Weights of a small transformer language model: vocabulary 1629, learned positions.
Each number is 128 + 32 x the weight over the matrix's rms, rounded and kept within 0 to 255. Layers, rows and columns count from 0. Numbers have three digits each.

# up: layer 3 MLP up, 512x128, rms 0.0671, rows 449-473, columns 0-127
# down: layer 3 MLP down (transposed), 512x128, rms 0.0673, rows 449-472, columns 0-127
up449:186116147136083168145135128134133147112144134099095115136142078089176112135082176137127146080157090088158096128045102189110187165101160132126165195206121162103216123103102135130116132168114108125123130124124144072072083160160128085120119126151128079053097099177123112081154123157148130120149063115076117154144120186145105156108170122176105137157147185125081166142166158114092056179137
down449:209198134109160125083134122117142110124142126149105100091129150105125119078049185144082209077076089081142119101121106139166184139160148160126114133131122121042079098181120155086125154136141093181130091116108057180136145138160139080172159169152165122077107131093063143118140123126132146117151153067144178096137179126140129133183143142112105163127106053090154162180148182157123155127082
up450:179126159131133137135186128103088142118150085089127151142156135125113138104143112126102101125138129116153143165116131151142125156111145159109117118143104116101153147106162122132125132126118123148119147133105116140133147126103091122087087143160136155146144080119179151126124122097133145144125138120166121150148154103132134101059133102141100131145085083173107097122112128113091130098129
down450:123151127150144131118167126132161114112105106107082166120093131082160131139151144135105125168165141132120119161137115178130146097095111131141156141133134169150134096131125126141148160118149101169123153161086101097163112120100098154096096147158165099162131078108141091144146111087152142129146124099111128139153110094098166152111127109142126117133072122113174107119128101123077129116123
up451:087125143128126140069103130147155137151088090098205170107134074100183140131130002119104116183101170182141152094115092141118136128100120065125057120134078130106085125063120134150086113104181128151116111177074139095127115144136116151123130119137149156142143155144103157085118128103144135148149144143123161105116192144093159129183186099135127185144151155178041154162163058119135133052218
down451:110186150126185108164188156097139151172085145094086130128046066025163112097144148112098223128119149147112085129091130115137086103096148132105090153125140091134078059117176155143182162071148182061126095130127121124147126161139114176185140203166116048129130129090145118104120111127202119071097165142123139131135083127169137100163125103149151188091095131176043143194130147092078093147104
up452:110198188141110141075161130097145087150163127147154152029127105165144164148131086186115088128181135131151091194131131121088102180180107119146082118097130152125153132159139126136106182043120145121093157115106175133104161142114116141079140133088132145151143215140173059118128092099092068159127129146082058154077096113144071124156201134140095116136157168139112123095058121130124116126131
down452:208102065118124092169113097118134179160149098115149077208118171114142094080141111087131135142058158155083159114183151153134131142064182095124185104118113047105087137104100112139134096157149084105078091111125117095146121099163154168174126133178141122093151118192148186133162134128119115110167118086159155128099095118102166078066148065147123219166144148188172124132140116069142155136106
up453:112152178141147125126123042072163147153155073138124148110124066132176085068100152142115141112141139104145083142138142144165131140104108160134139172085109146148163112161169136070162162126089167146124133171138124133100189147105111116130173107092145171138136157107107098109062033079106124146137137100132116156106160171192118162103115079143106142153120123082122118173098127071158160152137
down453:082133073131101150122104172111118144107112129108112149106161104115164116132157078113112128178109135125098144149123115166124115126089142170067135125156148078092091104123112148184137097133162101104138211178182142157155139147134134096097141170099174102140116081125110157141171193163101129153101148134096131120135134100161117143115176166151166135146107145119086127131170106091096171048079
up454:107122163174176159066054065126206201074147135060111095147103080181114070082090185101136127132138067139130072173138121141091097142156180121107125140089127103134123164125082133139131116117114081168136169142117087120114136099145090178078173093148129150119196156161071147168127167134158167134196027042080071179158187162198163102116143126126114172192087115114168192187157125123154076087092
down454:133151048107255100113177056134094109119118120138130156119123146111148116143173072139127154144092171147142142131109104159145108142098134122114212093151182145141086109176186125087153162217132123134158063139109184111169058069107092164155148123082106165103138173057131183119140138139083084096121111117141200075101099073052079164145090139107135114059135172124072133134125151133181135135149
up455:116083167125138152118118155063101148151155205116086075166101144170162112191131086069170116118094213086158105095120082131124146138066103129184132100117164144140113164112075151134146131136148139217167158190134096098090149109141166138122182094179119114119120080082144137150074128114132167092172115095139117138146159145140148177075095092108114113139155099078109090110171114141131089067150
down455:115150155118142114093154142160145210160081156114184186142147101083216073097104074096200080106138151114143112219078105047140124153138107105116030139100114143068138138145149111144150116122103114136103104115162137101122140120102094113124113109138040100135158093101167099111131149145134122135142152101092110125079164112124139134120159130159158149134141113131158161139069119170103129177152
up456:129056134170105131050107117142119117166118192080146205122122074126147105128139081122132169120087113175093129227164129136173168130074154108076061139165201144157130065149121161089146220115144115085147080114146116128185082085119110105115178040157108104119102100186111079116155118181173106202145172188152133133163106135135085142125186091134125128091104152124092107118089138143097096143116
down456:141131117132133150176139141134140108116147097098065086144147182067155106175153102165143153162142108126153135084177076152106118178119153095133121142145107103121167111158102169140162098128108118226106132131095136169115089077222182085101120129105155158148143146078124120114107099054099232084143119084108150124127149135149160126151075119084152080182184075140124107072118110151167124100202
up457:133086147185094140087070079141135161223130074219141157148134178131136091135147089125095138119123138160129130167125102084182083202185185151134127169143138134154183138120144146124161100167148100131098170110156094111134103175150117126121092124147104152130115103177086170127082119100109043105070018081095128120116084147136095099172126109078125145145130128102041113153178156131137185134095
down457:075154109144186120175211136091130098111145184099124127127149113089107124110142104142128155151106085089109227096149190144046153102130094128138172101076087191133105086093113144200101234151125160116118130133156137109122086099115167090101199067090124143094134109118086170142177156168107154164180125131105105123146111151116141159093112080075086151172125119139117124084174168143118090111059
up458:119167133186152135098099123077094114108078125135135163056138121096174122124172152082120062130118144104126157150123149144077099132111081158179087125145114191137123135152102090134134147101152103100140138144139117122136132141192149176144121106153143147137129109094128142141088138129129143130138144158049155098109150113088112065163108160103141113134131125139149071163153099213158125128134
down458:107145079098134120135103107091144124185115155147080149109153140090144149110112149198120144108214092104118115135093143079119152152135159123105107114098130110140111169103074124156152088144112117097079120165133125174120150085150195133124143131186114137121083105119165107125188122111100157126091086156122070169136120088086120132170109157161142158141118100134119142090133112117086122108108
up459:158100170111100184160079115116111141134118128132140123194109142172114084170132063132113135067074138136143156092169097106135124164148138187116118121146167138099157169086150153190127099119105137124197060141143194130071118075155151116083133086108125117133156116094194148085156091084105142119101118081136151195133103186126047096114088177156198203100151119080107070128138116124126198106139
down459:146107043212116151129145158059098110124145137117130133115159136148151103129151183109171132111160105150149107058181160078091160158110137134141115062146134116191148105160105111169161140106109118106179119112057206122134118182038114154114130140182104136156107163149074161109130102148137080178096139093140085093115114126062080137119114108124110161175149114085175118180107101136156157146123
up460:069141157139143084107164076118067163141156137120123104122107127163154182166103129117162141145164038116214108143141123151131105166120124128091161128126120066156150145089130138100075161099103159124129106188098152153092087080120166168124072137146163156158099124123126176133131150150139140146127077119091099111188064159141172151101105118104080133118158156142108139151073173150153119102125
down460:127116129137069082119105145115084105092155216071125136082099098099133105150212142095134107088075120127134111150121114136147131099125136157162168140145086142124126110130110143094144097059161084094163192092146125082187107154144137136188150149077150150129101043146192191193147161100109101117111142163128167111046157127076100158131108133091139150150126151151113103138147104116184200090146
up461:099152133149117152100153145086140134158142144086079119124151143113105156123163137093109151098181087116141131141153129094197127115158116157120102137129151116146150113108086133127107104091115089151113168126121142143116123102133164154105121106101168146134159137154116135148147122119085148116102127135128112150104091139076081128138120131096102120119127162179113164119146120144129094137142
down461:085136127146097130093140097122137145120146134127155098074111167108090131136159093120096129104150129162125124102077145168159107143132138134211179113110161128138141123148114118136142123111143117108151120173135085167107123135094119138152088144153152137143133116136106124121126157124169142174094137139120076140121117111127134155165148112139148105100076159112080143152141137188111137099159
up462:135161165128150103091115123158138180140080164110125106158124103130133123115131161164128126127131046201173178115169110092079118162108180071156125133134133089127124182120160160123111158115098139153128131141114119176133100100168162142114111126123108120126137070168132094092122109127116108205127142142105076142132150102133090135174115121139122113146105088131122148132121086129152127111133
down462:128160135136107115170104151129160157071185142133182112125135129105096105077093118111144180073122115105091156111121137154105115136089101126119116091119144106119107171085153116191118114104156120091075132139128135079062146156170120129186131103145132166078093120168126097140108172103145100159115086172154134130131107137071120140173120081207149157126138136089130123139140130103122145208124
up463:136162100106130137094164130123117159129099149146145139218138078086106134125129105112100145132129128108160138124124109157075130139177184116138068091153118121158148195148131098118095220095099124067128129065100157156204106104104130089110115120155175159178155118120187151101106079065119181077127173147097164124095142108104072123111118166151098152150140106151091130090161135118116109114111
down463:107160099107143123136092096133129078107146092131146138127104129125117207092096130151100110152167159185092166149171150132131095125145123147113119161154197100153155149138069142127160163114150174148134200163090166083125109130097092168114118058087133098066105158166135112160171138117088097102181092104133141069137111156151105158103124160133125110110128147144169113113155116160138027156097
up464:174100133092131122141112143129185145127120171144167137126135127104221064115120151076102025083133150148149101150139142100104150135114205141168126057117118247138060152095127154122131113175077147127122131115131176102113073116158109144095178184110088121073160074118145123173127112108123133086156110137095149118118137156194080123134147083141134137118138061109119151119087144140130093163159
down464:124116154103143132121120179076129112121140114055141127060087130145101153144078128118104153115157112077097118107135053167131078120127112146069146175134115140093169117131075106179115135164093113188155094113111186143111116091059135144173154138155176146120158120170160112193126103083141096168154178175128118080109158131176111158193153092094106096129151088088102125209177139104128140063096
up465:115091156168131112142158132155194185083189104150164122137168104078123092157094090140110138085085112160145118117117157065086151137129143145048071148064119150153083194114105106110132148152106091164176113112134148167153087100149113073115176095190100078088105084157153139109197124084061116147152110146079128158131200119074074044137124176157184195197123169169148066132166155167138098197091
down465:139158117170122092045129109105101179073191206085048155112043144132081087040145120183062152225128095155127129150156097156050107119149168095118079062111171128134096129110160135135102114150083161108109113154082117114133113101159152126114088166119125203131114168160179052190095122140066141169123118110124099134150121112160068169199119110166138138131205067193102141103174202132099124180116
up466:150124128124109166147105131093106125121179115049119121144096128154169103120131062076106132161186138137126135140170132123110115151105132120090083077125071142167102154113161190128077156118167115126180131148163138154096129091156168116152152139159121169101155147151085041161145148120097106092086170168165084150235123097127125193144090117045128142047110241157110161098101133126041131100104
down466:081124152121164099165097115149102150149148141200083075134158156132061178141132159213115040130147155165084110054080076162099142146136055095217156105139130094121133120130186199046131103136134078090132123153161089095116165206143161056181123114105147147144196090134140109076038128168213103131140105125088133123107142123163187160147140082130152123118122106153151151100109092135184110120114
up467:075136196161148155154119112106069129165123038055183066144137105117131096099175086137124094112136116150104135146140142120142137174110117130063166182141153113120173126103154148076146146095100115136119095067130145128178097136162160089160153108093149098173174152113167124145125139112125045158158123078095097166096147118137134057138130144138146147091154155118144165173088107191127122128129
down467:079148118124131098101108161120073090164177136066123125114104093163139149155073128129134167102118164082138100101080123163086096080119114063075123145215146204182100085136129185083116148204161119069148142137159156115152136139083102176167125170101094090120206077087134171086150094163146158109166079172163178101104089133070107143094148182160147144115080160140134139128151169141128143127174
up468:079159129105112098085156115108175142154088159135109095102032216110157033158168100192129134131132142133175132189110081137063114170139087162222108140077130168128105143172089143179104102130140132115142124193158151129097135111184140167111192107157178125129142097134156161147094167130133110127149115103129139067101146148127136089108142125106100120095110167120053112082081110117044154156181
down468:104125138159168126173117110188110104157079089024093139108102127138149191122083144133169072149157081077118143089140187117050140157114154102067141170134165100103047154100069078171138150188171137118131154148113150122159147141157157108122170116111134136128147160131200200023150079099122120190138082090123167099155183089081114126111095137146138133162111170200210102160104069143153117105084
up469:095156098134113111170138141115125090111124122124135123108124200126162100103083108140163201105159172100109147115084082079086073128123132129072148112168136073159109155118112109092199206149155097136178165087104147167191084140142179102159158104048146092095113088160149095150118135169144158132142111063150143148147157159116094110117095148080152127128129183210130161118112102152098117115129
down469:127114159088121136119088135165176130145123143097150094160113128065154135149154087104114102167122114154049109162111201109162137119139097142157118209135062159130144198170123169109174111141201110105132144172156081103159122133152130103163133156145126106126086146126119090106167082154129153132049096143140159106125122108112078149163082157217078137140088129126143119124146123099109100091169
up470:128160167075115064104092121121181169111146146123148094143133069122128080102141172194149115080131135122187150091163138158121129138168105154111088121144142141161147091127104131148198128179169063125170106109119118116175186099128157188135150120134128069066149063132156127069135055128125154145136044111189110113162135101140074163145109129131169103129123121098116145134134125099050169129110
down470:104072112107143154178142110153111121149111141086099173164160106126108134161134182102063103129141198106145137131076122089127124124074147123105077078180121157092086134150137054135097082088119188147108129092116130127152133116107096082062144082150119182165115150104138150146149151073076077170131184116106132053118177154099162128072111140137165120145146182162089156142127179199144134116127
up471:117104087155104158060162136143119190131118070102145104163075121090119103119194110155041128144142130132155096132084139107091111077183103180114113096081139115169125206154169139149181123101129129218173070083171159137092120120132095196119116130112131171147173137124237206149090132153119108153121085124153088187115079126073096114097137116153132156123079158064093136132078133166196153082144
down471:140145120123165127140105115097114118080119043126139168094160092137170079129135116115152134083151140108144109087170186119165170182154215157123145073121144115092128118105128110055120136144136130139096118061155155079162117162109134132124138108123130136161085121093081117125114139132073104165145140103163153111049138193236116110090165124129148128124118153142149199160151092114145098112150
up472:099078121173179198149122113137080106200077127127123112123112123121142161136182124118128120122158113093146157084134107093102142157082131197138182105191128091093157142093147155117091125152114133187150086080120120054152085101125126080169148138098125125171125077100172144125147110118124125100127188083137146139126117165156114148100154090067157162156166091189125148150098101145203123106133
down472:134127173126094066103084095110149166079171161130159158103111170178164166135132139135123135080188093134137138115137121152150101133159104118095137088129156165119146127154150116084139089159107137110156106145071147102180104112128073183105104137186154083101075146145131113148115143118105161126124090137141127077123136138121120102157089119147175082052074090101145083157199126104156125151146
up473:173146138120164123151135093141136130173108131097114123114147165065131149140137099097122124126125156136109120119141133128124129170117162134129116104101100110108115082127195141135089125172104139156134129088095114127098085077119123108157173158095156064107125130166086106147141102074118119116130171163158182150106120118112127137100111147116139111118143148125087169087131138139099082189179